Part of a small language model's weights.
Training: a variant of Muon for these matrices, 130M tokens.
Each number is 128 + 24 x the weight over its row's rms, rounded and kept within 0 to 255. Layers, rows and columns count from 0. Numbers have three digits each. The size before them is the row's rms in percent of the matrix's.

# gate: layer 8 MLP gate, 192x64, rms 0.204, rows 74-140, columns 0-63
# up: layer 8 MLP up, 192x64, rms 0.206, rows 74-140, columns 0-63
# down: layer 8 MLP down (transposed), 192x64, rms 0.227, rows 74-139, columns 0-63
gate74 089:093138144124154073155131089134151122118166155123129141156095109115111138143134101129117127078127151073162094124156107154130111153145109137130134137128099117155145162127114156160115084076141128
up74 106:115136141081098138138111103136094127115145144106133102076149099117107136127064142131155107131109164114140109122155124172125134117108124083143099105142151132120193118122147144150109101096138094
down74 106:111151097132137086093100160134145105118115174116106093140103152136096157125136112116118133130161115136079143116106138170147163130124142085112124177116082098112143168127129120087145125125136163
gate75 108:098137152148140128106117130137099118128109126086109150143119113168129116121142167119078130125163087083132131138107117104116108105169126162126164152163117112144061085115139155163131107150137129
up75 117:098113131108093122123119155146165129138092098117100158159113171093142119098149128113085123133104147164166118084125153138126147099110104087081102137115146164170141133124117149117138148120098109
down75 115:126138145115132131123148104119105141115109126109103145130163181136153125118106138172131186113102114167114166158143117132127115109164080149109154121104120114141134135114130160131144100072159185
gate76 122:145146113111133115106122126109140115075132081114114127158168134141145132157145124136109115149123105133111090156159097107175113101128168128179147114157121134116152156130127139069120137123192138
up76 113:106097153121077159127163152182169108140131118129084139128132154136102137187117097124129128125120111100140118096124121136098134121110146159144126133164167144120105084123123099145081102146145133
down76 107:067104128078122157139147109155117087090119122134165115102161133174133112125130138154090098165116142130152171132120140139100119114146109075155089145125126126139127146141155130125105142147096111
gate77 093:119097116099101065125153123131144148132177144152151090115125158109144142146117144116123167176141157113148130155121130109116164114129093084140107127129158116154164123119088162161153134127156146
up77 090:135150084165152134118100158120091109127128134104148133101178130142127139131156146160121093124118100154157147134130124141085139105158126078087135123158153135102132141058134155119154145151119105
down77 094:122111084115115090116090096136121104162160135143091129114073096110122115088118139110129137135162134067153095126111173115109143121119135120140069119133170129104129126127126171148143136129123126
gate78 096:084106106144166118108114163120145117097138098104123154135164073120171131126140150141111118165115121153108107122164125096113123134071112115153131124135098119121160119165137102099077157137143136
up78 100:171095120145131145152145099160113132075113151157146134107138161100113173115099167120142129165081110129106096153132158113155132092166149094154139123097115135115119141113171119150146134129110135
down78 104:141128100146098120130153166111117123160121127126108154159122135112097143130158116096136108092123133144144158134165115114151146129114114156135162125129180126119093128145082128153177054087150122
gate79 107:154145102123139113147136119139112124118099114139103163141142116128121130181065134126142083141112121102132102065130139110160108124138148082141109093137067160111099119108125120164105106142116130
up79 100:143125137123146118108152094112180063120117128091153101138141101102165110107102114090145157142145147148129095138154111159158119149132105116148105171106159125113143167121078117119138141155134137
down79 100:103135170125136133139131137141112158172182084144086143124132124133119135179137150139144144118127120071140134133173105131125159113105115173143177122103110106153108103087112153152131145116119143
gate80 100:122125097111185118126115130167149091174153174137105096162124154173124081158156102131175112117123095145131130112128142134110134148172135148138152118184118118117114115137108143112124138149136132
up80 109:113100102104112132139138095123154160133134125120167066113154139094125129091103104161131133123136159150095156144112121118106141099082083125134133106108163128102072175093135132129130136116129151
down80 103:142162112126130126121166121105110102107144181102128116123143097110116109106137124092135113117127132194144096080105163150125156123117115125110108133098126132134119153063113105092081142133125096
gate81 091:106133164099155181114096160123117132136094131172123144145116162140128100095181156149165141150179130122105108149114133107150137132099092170094108113121139131135125134145101127128178138142120127
up81 081:116144134128101182176133131133104148145157153128127166137131120103125070141148121102149135133129162104094174112117085145097135150141136139132133160113148157101127114139131148121121101124155202
down81 099:153143122126142123095159123115139125088132137112115111130138116131083167092113119110117132150130134133161152123135135084091122145117130114110095169119143125169104120110124049085101135143118068
gate82 090:159128118081123114081101188148171114138142100133133140165136133130142079115087156145168107109140112115147115144156098123136105105115117127107132089157133136137099125073124140135142100153131104
up82 092:158146170179095124133116125113103152134156187135129088129122118151128169146100128079132104111147143114099116150105159089097152117101108130087084118148105145131108119120135124139140113115110094
down82 087:104113103169137156145125113100127093170119117154112128122102146127118124138148099142167150136120095152091103102105126159129154112130084141135167122129133164140157163158152171165139116128138187
gate83 110:122109100113189136101146111101135132143151081145147098116130097140102121115131108099092145144138088097096083126131135166126130138135170162144106147117151181147146162110106125143124086109130130
up83 096:170119131100152117115157133152119127068091129157075094132144119103143151135128121110124104121143095116092144101136137127102190128109118154135149126124139114113130147152153126176085150158091120
down83 101:129093094113131124132134129138145065127134098113107092114120137170097110115146150111141130141134172098099132114116142123147177138149148083145130150100081086155112130128172075129119136148114120
gate84 104:115135144145136133149138112101130143176144126101163154117156132109140107150101098127171158074119176118117128142136105140096144155141102123144104183134149171118099094123167099126155123112127091
up84 104:107118160119111104154139083127115139122132142122134158071122157106115147097102123134118144079127175099071153111137126147130132122164097139130144151093119100089094116147109162129120125093098103
down84 103:123126110125103103128135119090114118108115134121093130131141171131127130149140170160155098118168132104100144084127124150130166140154146117132123137083095111132134135175140091084153084190119121
gate85 079:089154130112151105155097127144113168117127133120155113127099061135115144096108125106116106134111152102143146110127140147095107182108107131126153119179099115148147086129111139132170149165108104
up85 104:068106108142107169127131134159143157105101140135155155112147106158116107147138094105116091128107131106143163116150144105134177124113114096117161143109120060095106117116094091120140115118126131
down85 110:174146130143104123124147175124106075140117121146137147114137138158117085153151091127147157137147135141118130129175135161125160083108098126116136122090140143155113146155170141176133109084140112
gate86 086:127113142117129148114115160123157118113134122093165139140131150124160087155122135127166085139099078121131123166096161092131110135137115131116097176100081097108163117156122115092153140094113107
up86 101:121166126141162114085117130160147149143104134147137112087141117083136111127135123126160103126134156118155175119159085126127149135125092135151149122101101142168078104131124142083168096125127167
down86 109:159145123129135123115116152132141117127124125176131156126110093118099199093133099094166153099191110104147118179140129127154112135121115136127133148153167127110104135099107080119108140109117134
gate87 102:138120112134124140123132133123131126128138173135121171155129107150113137140161143147122165164095146070174115149122115112076150130130132120106111088134093158148123184101164130111181150108113131
up87 099:108109135126126144129090131194140118139118129089173140114117127102109145114132133105124147096151135136099117128104170173124132186122097106119112125144083141102100129143085130134101104097159088
down87 088:122179125121132139137132071133168165118106119085129161100168113075132181099103137116141123086154132132132137140138157131107132135130127122168140113123130175114137135137088130160128114134141082
gate88 095:119191138144147130088131106111110161137110113141128100154130102174142139142160103130109133121134111113125117160119144124180076130162139105129114073118100138174144131081126125140142097126114095
up88 103:133147125093102173101143120090166130088121165156099117104151141138119111129177095084130125108098116103087122104143148137101112154143121161127100129116168124087125153126089105095150123132125138
down88 104:143115168121139096101148144173147106107078119124121157143156165113130136091132115152103107161111134123139184138141118131124175123130128140144148127155147092124161148165115158120171125074110134
gate89 094:094145118127147156111142127158100099153122133131082152151191123170111136118140101129093091103152127119089117116139127127131113057128127088095135108144147138105143103109089139155120137117115101
up89 091:141104121151108120126120139142116118115093153142196083119150136150106121148143119136156152150156147126127114160143135159144108133108127131136114125138112173095120210109152119119184148123137166
down89 100:073113085122135098144134118134184156104183148117116117142131163140130123130189143136098116146148121093126126109120102137178097130139116121151132151136109127128101122162104130144117105162128080
gate90 104:144143136117108135164131089114150150136129165098146161167151106138153134140091096137128071132117160130149144086118144110118143107095115113109121179133129130125129146124098188083094130122095119
up90 122:115157161133115125141123142132119095072138143152135148167139114173108117099147164143085145080124116131112141132119136142202123143103098138136127117138154101141096133145117104107115169085110142
down90 114:151149128126113136090098127120120098118127117157151130090150149107140139137117100129159178130158155112127164172156124142141175146139163122131089144100134139141107178129142096154132194100124118
gate91 080:109142152145145150081135122152135146125103136151146136135176066111151170108138140129129124147105145125117140183146151146100131133099114090122186091096128124099128158147154124105163141128144153
up91 093:119118165088107148145128093116111141100123125172133137109124125122149111142103110150135156126107169114110125128189151117138102165189112140120121148122136170147131106072159104137125139148167158
down91 094:138147075128119077128144143104139101116148126119100117115124151139057114123130144113148090137139144130119151097064113148131156104106147124141162133117135093093151136160113135125171107107104097
gate92 100:117144159141088112127105107134079187102142101116109124167165096161112111114135121126114147119161119144140094183124111150168102087115105132148098121158093112104154138127128160116136113130142115
up92 116:140150124127062107152086145128180161141153164133175139138149131128159143114131121086146124120124161123123111111117171156152130148123101174127144142114137116094130141111138137148067132094122116
down92 119:158154115145161143112146112112150106127176155069117133090135185135076163115127147122154103144127118106088170161161122131151167137134109100115121142123144092127124118122143136137123112102109153
gate93 097:115134138106115109097086168167124124113149111124165132111117117158132098107126148115144106131111126118125117084153162159107074154104117132105116108127120143159124108099147168091112114132138052
up93 093:094124151096102112162088156092159147129140112130131122075162111103147130104177131129156099132161138114112145138161135166187128110104164126135126123118096152139149108121085130136134138131161109
down93 091:145155118122127138113156121137103145123084141079140091141126106108121137114145125155077119118122123141149119141106104116121132098139067093100140093113127138113183141129182094167088147142141147
gate94 099:092169154171107104123090132117138128117169154137161131146124141108120116082142140122108137145138125103116127172163123129124166157151151104121109103125117135136137113128118156137218140144156098
up94 095:119134129111130126119127151159136128134089108112142115141130134111121129167127097097178117097146125214142117103110112154087117110091115144124084116155149120111184126133085089124139122136147116
down94 097:130118149158111128097104110137126112117134119156112129127117089119096127111117115093175149091112148136186123099057142121116114134086139164126183130119125136096096111158135081130120125134103127
gate95 110:147129184090147112099131118103144140119127124113143116128113138102166131155094113122153133107151171111104119124134078087155151128132138143119121143126153113122141158151095115119142110040150099
up95 109:098131130147105149111129154093137143138099124162163147149155116166102099134157151134109091156126124080123164149131135133138147107113131161168121140082124126155136110092151090072133143157094119
down95 106:112129126109112111166108104107113097096108113085141138122102128185080100132111148120141132157079146134115123119087146093122150131070151113097130128127115098120170120120121136153155165163130119
gate96 089:112143157102145154113111152113137089120139136104156151145143112109115129144134088134108134115149145131111138139168130149143155148143115149188082085143103094162171129143114151099144128118103064
up96 095:117084129138118115102117117128123161121138119135186117132168116137103124109148161141176130157136111122133152122186135138090147114125187149143096123080120131180127125122100123145132115180141129
down96 111:144140126152104107117125064104105137143114101127130152138142102089100165128136147112095137137086136148123097130105140067152116162126158140119155133115131088126153110125097076150124117176117111
gate97 101:097160133127192103108123112122171114141123149138103080164103162165108103140111118140083143122113112107149152150124071107117109143140109125159155105129136101148118127160109139115143170127154119
up97 114:128144136126103090154125149124141122144190126141151141114158125191137168128108151110179109178136140102109108167122077100112108163125145150144162141122145148151133139140149152146137108136146137
down97 116:109120111100130101115142114089096125147153140104122154097142158091135144135151164102130119139129113131129192109109147087142147129136177119142135157132147113138122116118126093071083087118095101
gate98 117:097094081129147111136085149159144069076113093106159110124067104112170102135122143109127106105126113126142111136128116128099127096152163121095116109114138109151159130094111124134127143120126125
up98 108:128141089070141163132069120167143150112105131161139094153132161125142083127122165152121107085101120135121126119159127147166150105109134145139162144131086117124124110126131094131131150141098094
down98 107:128153070112138116123156136118140139138147115117055134117114158125118121131131109147120080114132143130161098128149152134113121141143117140118152087147117183082083111162141101095150096133094133
gate99 096:124109147165184139168081097119103087143145123102112128116101088114141165139144115145110129113118115106140129150087122098133135123137111098082121173130123111092149108163123150115088103094138133
up99 103:115107130099114160105118169168176151137164143139161147121103152125166104132118152153136105091139175114086158118097086110144088098143128105112109142159121132143118129155113135158133157121105109
down99 100:089112131135105160155129145122137182151132129128145135127117109089161073121112152113131144140157144101125094151105081149146116127147128113116102120188105124080158140119114153133109178152106123
gate100 110:144098092112148097145158134105156132140161094161084136128105144109126129092116071135127109159176129138134130148125089166151148132162116115139100162139120107145162155157114156134090128099141114
up100 113:126153159159094146126112155138155171129084104128127130141130089143100125124117136139151117135145188091132105123124162145123163167107094162153115110130167123127118114103114108167161107142128077
down100 103:128160139168127119132115146094138135137113114097122133140146077139110118091154145078131140108117132116107148127094128174127130164134117146144120150138117081087103125167138108141106170110089067
gate101 104:136154115111096104103093152132103142112147155131130143153157152141119092152114101147150134095138112093145123114156143090130127135151140100127125129185138109175140128096171105165110117099154070
up101 111:156140158171106102122125100122097143133119125098120103137106125119110128134176147153116152143122079109154182143113145122137149129110142132150131080139124110136087093127062171117135148160105136
down101 107:137112088146131134090124124130124170152150123131101106120088141123056135127108102113090125129137115149132121110097117132161123185139145124079180140145136092119136112140108099112171148122133099
gate102 089:103072109100127101140151220152131134057094113134145132130147129131130123122137112102137104148141136140124147114124154112136155156160132140142140108106118108092092163149144150116118134136148127
up102 087:067117119130138126091130120117118138127120139112148110149172137082108126099142125117131158130099162109086127132144095185161121115115067109152126164091125127104139115106135130116101113089113159
down102 105:153141136132139145110105111133137144180153129187121124129124115098159207123122135149128138118152133112125131138147131106120102130113133150134177126158139197127140114131079083136145164135137146
gate103 105:137090091097149133142117124146116104145128122103142141132153117128112130160158064127157120113158125130105100097109121071122102110102114156134147117127123100165159099171163102073148125143130131
up103 101:118127134180148130111143104127092143118097175128121094104126092128094151119163125157121094076124137113108110134095100117105119096121101112098098095106109144149126095138139151114140095086104093
down103 102:145129161150140106131140122101111155051144115106103111129103154119101102149150159176124148124135117129109147102156147117160149085140111132134124130134162094121182074139146148123128105116159131
gate104 092:119107116143086147106115096135127121144094103114117135112153093132133138125165130084101118156112146104138116129149122140147187112114127146173121113094117142151157140174134093139072152130182148
up104 080:142153107101113110175097144084180167151147065133121118134096131149168136106096125106134110104141137094099138110119104115163114082094116122150143125128134106155160130107119115121111116110146105
down104 093:113086131124086136086120074156072114126111146125145090132141160142141072158131123125116117148135141155137114126155115122111163176123105113097110096102123148142111148176114144137129165130142135
gate105 103:111122137079140136134092116172112106129132087126135107138135181094099120132104082098132084137104138100147122102139128123121125116099078148101100148142133151137141163129169131095156142104167135
up105 095:121112117158161137101107136125109139132110086105115141054164092093129141109140134181128126158128143104085118129172133094157115126089106124131131136106083112145120141159133095133139102120108122
down105 099:114150116128149130105137131141131148107156157117142133146122143118118134162126135137112090127109105111147112097174115118140137159114094127100160124094184155124159120128093036112131121167097136
gate106 106:121105104121128133131148109097143100128100160155087145094119120114149091169111106154151102135183136143135078123095119152121110103123120176138151102080137128113140150111124153080111130163131111
up106 104:128120124141196133118103118168102157131122100129141119105105116158115088117130145116154110147122162127140075147167096156135100140111109150092126164140135106176162134152076135142134127110105141
down106 111:150145103151145158126125124136140124116148149154162123168121165138120100132146131111095127136120107150099081104104157161151145106145111130150107112093168135106125098207086133135155089123129119
gate107 099:181169134145109129128127133118140151137103099103140142163124093103155114171119142131138116152151085167156135118118132110127147129170153167149090128128103100122137134180127086120174141160151119
up107 110:078165121151139105156111137123157110174124117144080155171130074159103125171109144117090100115170100135106128123138144129128131106144143110110142103168119133144108125150108111149106111156142159
down107 112:096142122147101101101124105115124085157155139154101134113149139107096118090099140143104134136130151108106093138156138128100143147151125112128156123165080108140132072080097079126119145123096101
gate108 097:167160079133127126115125165149101173138116131146109127102173157128123184131080165138121140132127090075135113120114113123147135086095115137130077108135133120159127149115129127118129100096145113
up108 091:130134154182151153098162113129134137141116102157107171089130099112143122127132131099143092151161141106134070130119111184114105137146144133135079125125107138083121099146151135158149143109145101
down108 100:151141156155116117129148107135162117116128095103132144163156132149110121137163125110158119121132101189103167106073127136146156078132122103118172150159150138119134153085130079130124134136112105
gate109 097:147138110143091131173110131092097154104121143117091106169166113143115132137107132118179159124121160150128133169073156090086113107118143112155117128130138126113166106126144122168140140099153118
up109 095:113126088118129140159123116104099097118111082148133085155121164103102120134131095163112138136130100157092111114118132085168152134176178133155126149132125152160119132157146102104107139129153165
down109 096:121120106118111146110173134126130114161115130115147128131135120134139115099154134122108125114142112078133122098162143137133133102156148092131168112105101091156144140053101061132152148112092154
gate110 124:085108118159144097117126159136124131147161105125110147155154107157126083132094136115095132123178112118136133158105092113118129136120107108135084122145144109096114096151083141199106129120101126
up110 125:120088096136099124109125132112179158118125111116117171138116146145155107129112147154133113142141122099113105151148161119159145070129164120117154127114087145128156164092145102080162127086140141
down110 130:135097125129158150123084191148113108151121116081102138106086115126108080141155094115123108151128107122155119161102117158114164134152134171151141103148149120129109146166146146132144101091135121
gate111 077:108103163154128164114148143156107120110085121165127158096139164101119183124140145092153137160120137127104117155111135130156150107127119104135170156118177116103128143103137108095128128122161180
up111 078:144122112131152138121153145135126108100102108117168122158116095112176151114117127161096130121120095115117129121103149109102123082200099152101175138150106137129121104141094158149171095134125112
down111 103:109134117129111107119092125133144134160129160128116130121103148141101126156147164106133106129141151122128142144139108128140147204092154074146094156133133093144100155119180110132073133131114087
gate112 102:135121141149131146142098163167126098128155133077139157093152117154149102155145148120147102140113126115133112166118089140144146064140099132149124139171142103141108113087099123129098140161099093
up112 105:080082129141111178119151135091184087148121150104116127109121146091137110098114115117120111133136095168168138147122123135143133147101118174113110135130128169151151117124118089128078129128109141
down112 102:100110119135069088135105145111117146118105137100135086118121136102083094096105116109141139128110139129082090141072129158147107132138139133097106105132089110114095136137111146150108090086118122
gate113 091:171135172148123114122115119115158142133099118109105103108102128096134100107110088134113100138131123122155139153109133150135134134160185145177164143073135118104123097105134153179136118160094123
up113 089:136103140080142088137123154125122136115132165108185128119123147138063116110125132113092187100151124144093117134103128143116150128135148149126164088160136084115096118147136104140157158126125115
down113 091:133109102116121158107126152098101132142117119144164117131128134164161144175127116148136141116117111100118145106083115129105103144125113157101059106121113151161120146152135174149127068147162158
gate114 105:148120137126123130139154157150113140131137106123119146128162133131103140113151121117122102147091135099066081076128127115134135160087124125098127133132094188131120121075151132164115108093082150
up114 089:109120122130136145136111086161131130097106092146071145130117130125106116105118137172081168142118092138149136159113144153160167099100132101136119197139141084129131107124136116137129132148139164
down114 084:132157107141155087131148109105084135118107139096162128107120131067090160138135139101123104138124127159144132134137129073121075137111124152115161099099134154129099156171089095134114144125137134
gate115 101:126157153140096124147132091091138128098139168162139173145139112106106118097158118135087112129089136142117141113120139146124117179171122115084116133137119161153162139131147152109170102080110131
up115 086:148129140176085105084114149156164135137177114124193114113122122123097097131114137135119150120128113119094123141111160092124174123116152163105095135105144128172116101137114136147107148098117144
down115 087:133111137143089132138100127125177126118113128134137153133122163157131110095144155130158081146127133126117142118104124120145114156104155140143047181163134160114119126172143153170122100114116154
gate116 109:162111098139142167093136155100166128152142124118136135125137126141176123141110154148073095125131103110128128113117145136165144129128158132191134125142130140138096155168068114137145097121141087
up116 118:147145162126146088141155125128092135120132080108145108166098143155147149175064105150135127106119145114124129098104159126136125196101098142159169118116133136118145133164133139149124136140111118
down116 122:133114099115124118094141117128115175110157170125144128155078117082124092162144119147091132110121117150119107115128128138162144142119149100105104106116166182125099120170086100125130083124149124
gate117 096:136125087133087110143135164113143145089109085126141158152154122147114136130119130211136171120178142137130111145160104134121112105130110085078135137122137157133157123136125158158129108129147116
up117 098:089139080104123091123132129132182113116117134145130162111105123137163126150114133119091133133133148137110128152161121121128107095143122121142134084152118087171178104114134151125165139194137160
down117 090:132126143128076125087120105100120143097118129169135153106103091162096110113151118094127105101112134155123144117116097107157125138132101152094111082145137116116075129109113146149075132120175113
gate118 125:106153151112118138121153102133108062108166108078134136104112116157140141096148132147098124071157143143169127127112150114127118134103120151108102101150149144144117163101127141120159095086158124
up118 149:087134148163136106112164125085121103144154123172099166107107089133161157117115133145118102100149114147153107127130114139124114206119133173119121089159117121131124124105167108132117109137137147
down118 093:118114145118179156116093164120117167148109132129120109134146121105131099137097104117125146148161091081124133133190140122098172154106157143141109133122097134113180112136091156113116155117115101
gate119 113:082129098097118082119143138122168103095136114155134154158094138127142125158176107138119130135129118159152093129139102077094117114097097149122111152155115153097145132156115141098104132172136153
up119 140:127109140089163105113107172120181095103124092147152120128117131163140113102172117160110142142126143125162115143135085108168162140119105137119113145150105113119162130176110123157095145162110147
down119 112:082096103092141108139145133097147080091169163144144143140125136110156123122160113135120123167096129153134136144138137147097119141120131113116114140133103116089168163164184138139100156146146167
gate120 105:134137089114127129110117116168115094079152147153132100114124079123132147133117115124141116094113137171080128094169124096133144166155093168094123115150154088139137112132131119108168106144143102
up120 091:103139131143104131142100162111147105098108176112150130129147169124141110141106115137135062093138133093108155146128133098125125139151141140145150134173113156138087104163172148114087112144092146
down120 099:135148104148132116162150133096092109125128092098154135118129114109109111096135107140162128129130091132151108159086130108104092102145135097126202114143113159128101126161067119147157141148143127
gate121 105:124101143107136099127113116096137106095132133110138144138110075137150141186112104176149107095136144065133170151108117106111132122141087107131146116123115125129149157131128162153132176107088130
up121 106:108122150176113150154150114097083119144149125127137113146081110195122126169142116130106134078116143122114139108135092133137118149137132103096135108153100166141108091121146112158125134144073131
down121 107:147121180123111122148145175126148145096107096099116133150149142150149139146145166117090126121127111118103136143182113178138100128134135078133200132091140130142154137110142098109137124122151122
gate122 086:132118134147118157102173161122139162103096102127161105120176156123163175093154145125088126158130155151109098137170113139140144122100115151116129113128134163092128176119145119133123144131091161
up122 088:115136142103174155130138167122152103102135133131161147116141098130145181173139149130152117148110105097113144159126114144121146145126180086180134147117111117105159151134148085123128177133104132
down122 092:116103103124101116136180128145082118141123104086143130156104109130165062131131108138129137117122107091178117116155122112131128110155133166117150087119118114116105118154112152178136099092150137
gate123 089:104145143129104128094061121109136122089122119146118144128137091118144158125129110103089116119113109124133174139105154101138128159138101115185159104125157079134136139157166089129145119106153157
up123 088:123145117095129115154128110152094145182108174129174135123138128165143122109152153091154135122130138155087101155151121100141146138108091112066112095162140120101109103094107118130151144124146119
down123 085:163105159139143110113130146144177120090177075117121117125133106098103160111092143155143112122141110120144132106095148153121140091146131122136115142119135148148158122176109115116170132149081082
gate124 105:098115073144166091110133142146124095114132112141131133098093128098162112145108160167131138144156097177150149151150111157110079120144141122135155143136145126129130135154151128140122181177129104
up124 102:145139117112152134193160133132142145086114061166083126131122074112125137147122117137081139138113099148098142137114135135111146157097112124097117129140121150088109098158123117154150153117133145
down124 101:147138129131151125087097106129120146158110168088108113147100112143133121138105125152075116148106124077098165160108136107169126103147139108116151153148097135177132099099140153117097156107141147
gate125 093:097144129127109163105095120106149113107093118133164141130141129085097155089137099153134115142166143146128134134139135152134119099158121156097085143136100125169190117153137174109138162147154116
up125 092:135108166120120122120145137121157125104138166125172109142130140118124153097175121155119152143096095157122102156127120132133129161105145155145057112148140134071142133142151105170109099159125158
down125 095:156139128138070065130128097147132106164124115142143126126133151087094140135159147135157121114100105145112133152140100117121138151097163110140134095138110151143132178124069098114124130107114084
gate126 106:132150109137204101158109140100105139103109087092149141113096134113167133127136165101097116151112126111146177122104143123108151143157121102145101139133149156111086154131131124150171150134117141
up126 106:127130169144138104134101121122104133099084173136122143042131132115134135134103131099098122134129128124138128139104113136135120121125113153149186103123148112134132092161142164154062104143124111
down126 100:144109107141125094157129120113157182119148159126112127153103091120097121122113110117127133112120109066110165137095118156170110124107149102153152155115107064128158146110159116123090138143136107
gate127 123:097169131131137144095127171174137132147102125131139116161079119162135096144159148131117110132094102149155130071093148091138132106134108126098092128143093115108132106119135092112123111096103098
up127 104:152129121117160132154101129146117119063147135145111110120137091110128110129153131138105103086101141141102110179138158103142103161110182142171122146070138127123149126155145106137121145153136165
down127 096:124141163168128139123172156101102115129154114100119138121135157125101109131103119102121164152125126091156117123062105125096134115150107165098173102100128103110143144107153171152123155127095145
gate128 094:131107132129089135122164141109130143178104126119139147074090161140110130140120112101137178146113108128168145069168085137111133166132120146122128166137134118145149105182131146119150138130145117
up128 093:092115133117092096121133110109150115139132141164128126077119148120108149162140074121131111105118148132103112146095159139086084138166138172170183115128138137133123107107149089123162138116142139
down128 097:086113114084125113110165138134133138075125127122148127147172120129113115102095155146161125114099115185117166112103145119112138121122122093125164111104116095141117174096179122114121120098116157
gate129 106:119150145118128155121091135108103092122185141102166135100126160117111133122107134144118116095102097160123146158141133143138099149105094176065131101119093133127145114133134132097126136096134074
up129 098:138133082106111135130125131138135113098122107160110156127110185133101101147105161130124126127145090132160112119119157114113110129109104175077122139154128117150098127064190136108140106135135100
down129 100:148127132116115130118147133139139131124109129162149148138165121119209156136108113147130153131159138109130073069164129092124128102150098147157158143162107133128098141116102150117122104150126175
gate130 126:086124105143124115146103107079129116128167128105142151122158141135123106130105120109058081104166155123137111153129136137074134107174118110116104127166161161134136125120138122115156105155109149
up130 113:112113189130187127107134150139156127164153148135114091159113148125094171103172134150112165154115097124086120110145116115125118128173124122154117131097114145144161129114081134141140112136149120
down130 096:158126157133132103116166097116129113142144133111151147100078124142120114126161149143120118137103161125139142163081167111113124170155110148158113096126152117135117146138185067115127085145148108
gate131 074:157119186096136152107140090136143100131119117124140150157122134108111107104107168095131100149104187157102109167117138113102092097140097113138132116147174134114141112129158078132121134134102131
up131 087:112113096151109092122162145123072125158111162103134091184133161119141083174089101142130132122122132128146117179146096133149116102124123113102103143159152109137159123108153118152118105145117133
down131 084:164162151126120114123123117127142112107154107147145130095130112121119163096158144159137157148126141160124135103103120109129111119129124098168129139183109168133076138116089105094101156141075084
gate132 106:101131102073130111136128117105127154106115146107127135094157116081132098122086096144102114135108141094134129117114097110130122097145089071139128163160099112181131157113147125099121124122120085
up132 110:104152121173142102068136142125081130113133122130105139171142144127165148161186095149108099111117131123100141115146136155129136143156147137127146116121138162095146106098150139135096164127080106
down132 114:115152100149124132161069140124145152109102139138087097158160122131173146142094145094131130147140122129105125100127106139093156110156116163108123128101122116165117128098071158092113149106154116
gate133 097:131088158111128093109181133151137137132136095130117158144151130158110150163135084188138114128078119173151099115106124137133127135087126135120166144146103138134105151108139096145117090116097142
up133 094:132144132129074127120106092082118154124121123138132135109156122203125135158101121108132120072145079130114154138124161122133115149130121137131122144138190085105081096123112136148130134141142133
down133 094:133119142136159137119107142147144115105162123128132089130149093109138089124118125160157096140129115105130115107052150132108167096155133144104082134113072148129171109163113144086122133132112129
gate134 110:116199140147119122104131139137145115111115115093165161129116121091162120118155117129130128115106135102166094137153121185121136146137098100114100112114144138096160157148126135117177181103109112
up134 095:128144152112101120159099108136115116152124169123144085131140125122088075108147119096121152091135118139129179114150190109122140139072111175149145135121131165136137104143134131143121114162099137
down134 102:084135135126082109101146116163114127150143163127113110134091110134161089097135149128127139164156104157147085112111149098097112165142125143113143106114100159066119115127102125095125159145112107
gate135 102:117136114146139106117102151113119140173135131150169157148123095157164100120170174136084114138183098152148147167098107113120097100150124083090146120104123156115147143141120154120135120136130132
up135 101:116108169126132115114135160139098161156118079146137135115114162183110158165150122113120086140141132171111114108086140116100123156175102138141149119128129135149104121148091094145142080114137120
down135 089:126145122145138179129124119100155129160122122156090147153120114098109167183117146155119161093123139112093143138143128135090140099105130171137154167149156122102161113104120162141124120123112073
gate136 094:124127136100122159115109179119187174101141128153153125116097125142133113147099136165139095143176132102140167139137105124120141105107105163114173146129112082160098121113131080138142126113131133
up136 092:102102127109112150126141154179130121125112140185139137119165117079144126081131125128179128087139140103146133118156083137102111149121105098099102127120144130134115160097112141095156121163110165
down136 097:066115128120083137131138099151153069118127108176123133131156145130148104112111165122129122173119141147165154102109124116140116171163122142090129129145093130126146144121126154133165141160131084
gate137 101:141131098155116112140135139129144134122157103057137183128181105147151143113110138157120142124109128159170095143107114144089157163141130105111128122123134165083096138102134143088117117111130106
up137 104:135121124184089124089059111110138127117121140125159128063147144130114121144111129106163114113128153093106123098141122106112140135170121139114116191118134166132126119117146167149111101120145133
down137 095:117126075159113098128134135111139112126116145134107110119148163146157169078094159114111135158142107156112119086166120147096113133141103143132117088117149121092136056121145123104147140161126118
gate138 103:136176130101107133137109138148160189113139122109116147172146127150099111067149141144105126137154101148115123116128118135127145109106131150115109146151124119173196147081124095154146144113130129
up138 102:146121119099102155135144174152134161103104145110160171113143143136122144111154107117093097113101114151132117081135153151120133148085126120115108092193118170109144092123110134152101128134140092
down138 108:120136153164121078129128165153119091180136109105105134093122128086107139164132121100120159146104108139081157140100147149109113109129128134128090139114094076123121094108147131122107159130098102
gate139 106:134109133127124148080163189110099097127139164105106140159159100136156111110144148136119109138094161158140100139105130131141115098130133097149111126169151163108127126085125112185108162135136127
up139 088:150136156101140123121136119194115119154124142093139156136089140101165102099125136130106133111114159119144103116121126160133100115086114128065111126140172170130120142118180145091133106127115103
down139 099:119133122136133096148123124141129109134140088153119153127161164135107129131160147098179113129116112119142130153080120122137150172132169094122187138119154115105161119118063129108154127134079110
gate140 118:129147089091145139137128128147150164134128135133154118098120093125154136097132087110157132104151131131148125079123152140114135147078091094107120147128121158155160183139098189102124099145135127
up140 105:100155120153154115093137153174126090069137112164137148117116165105179133137164156143094143127082108128128119142131160135166144101111138141168117174142151109119153109146122106142115118140136130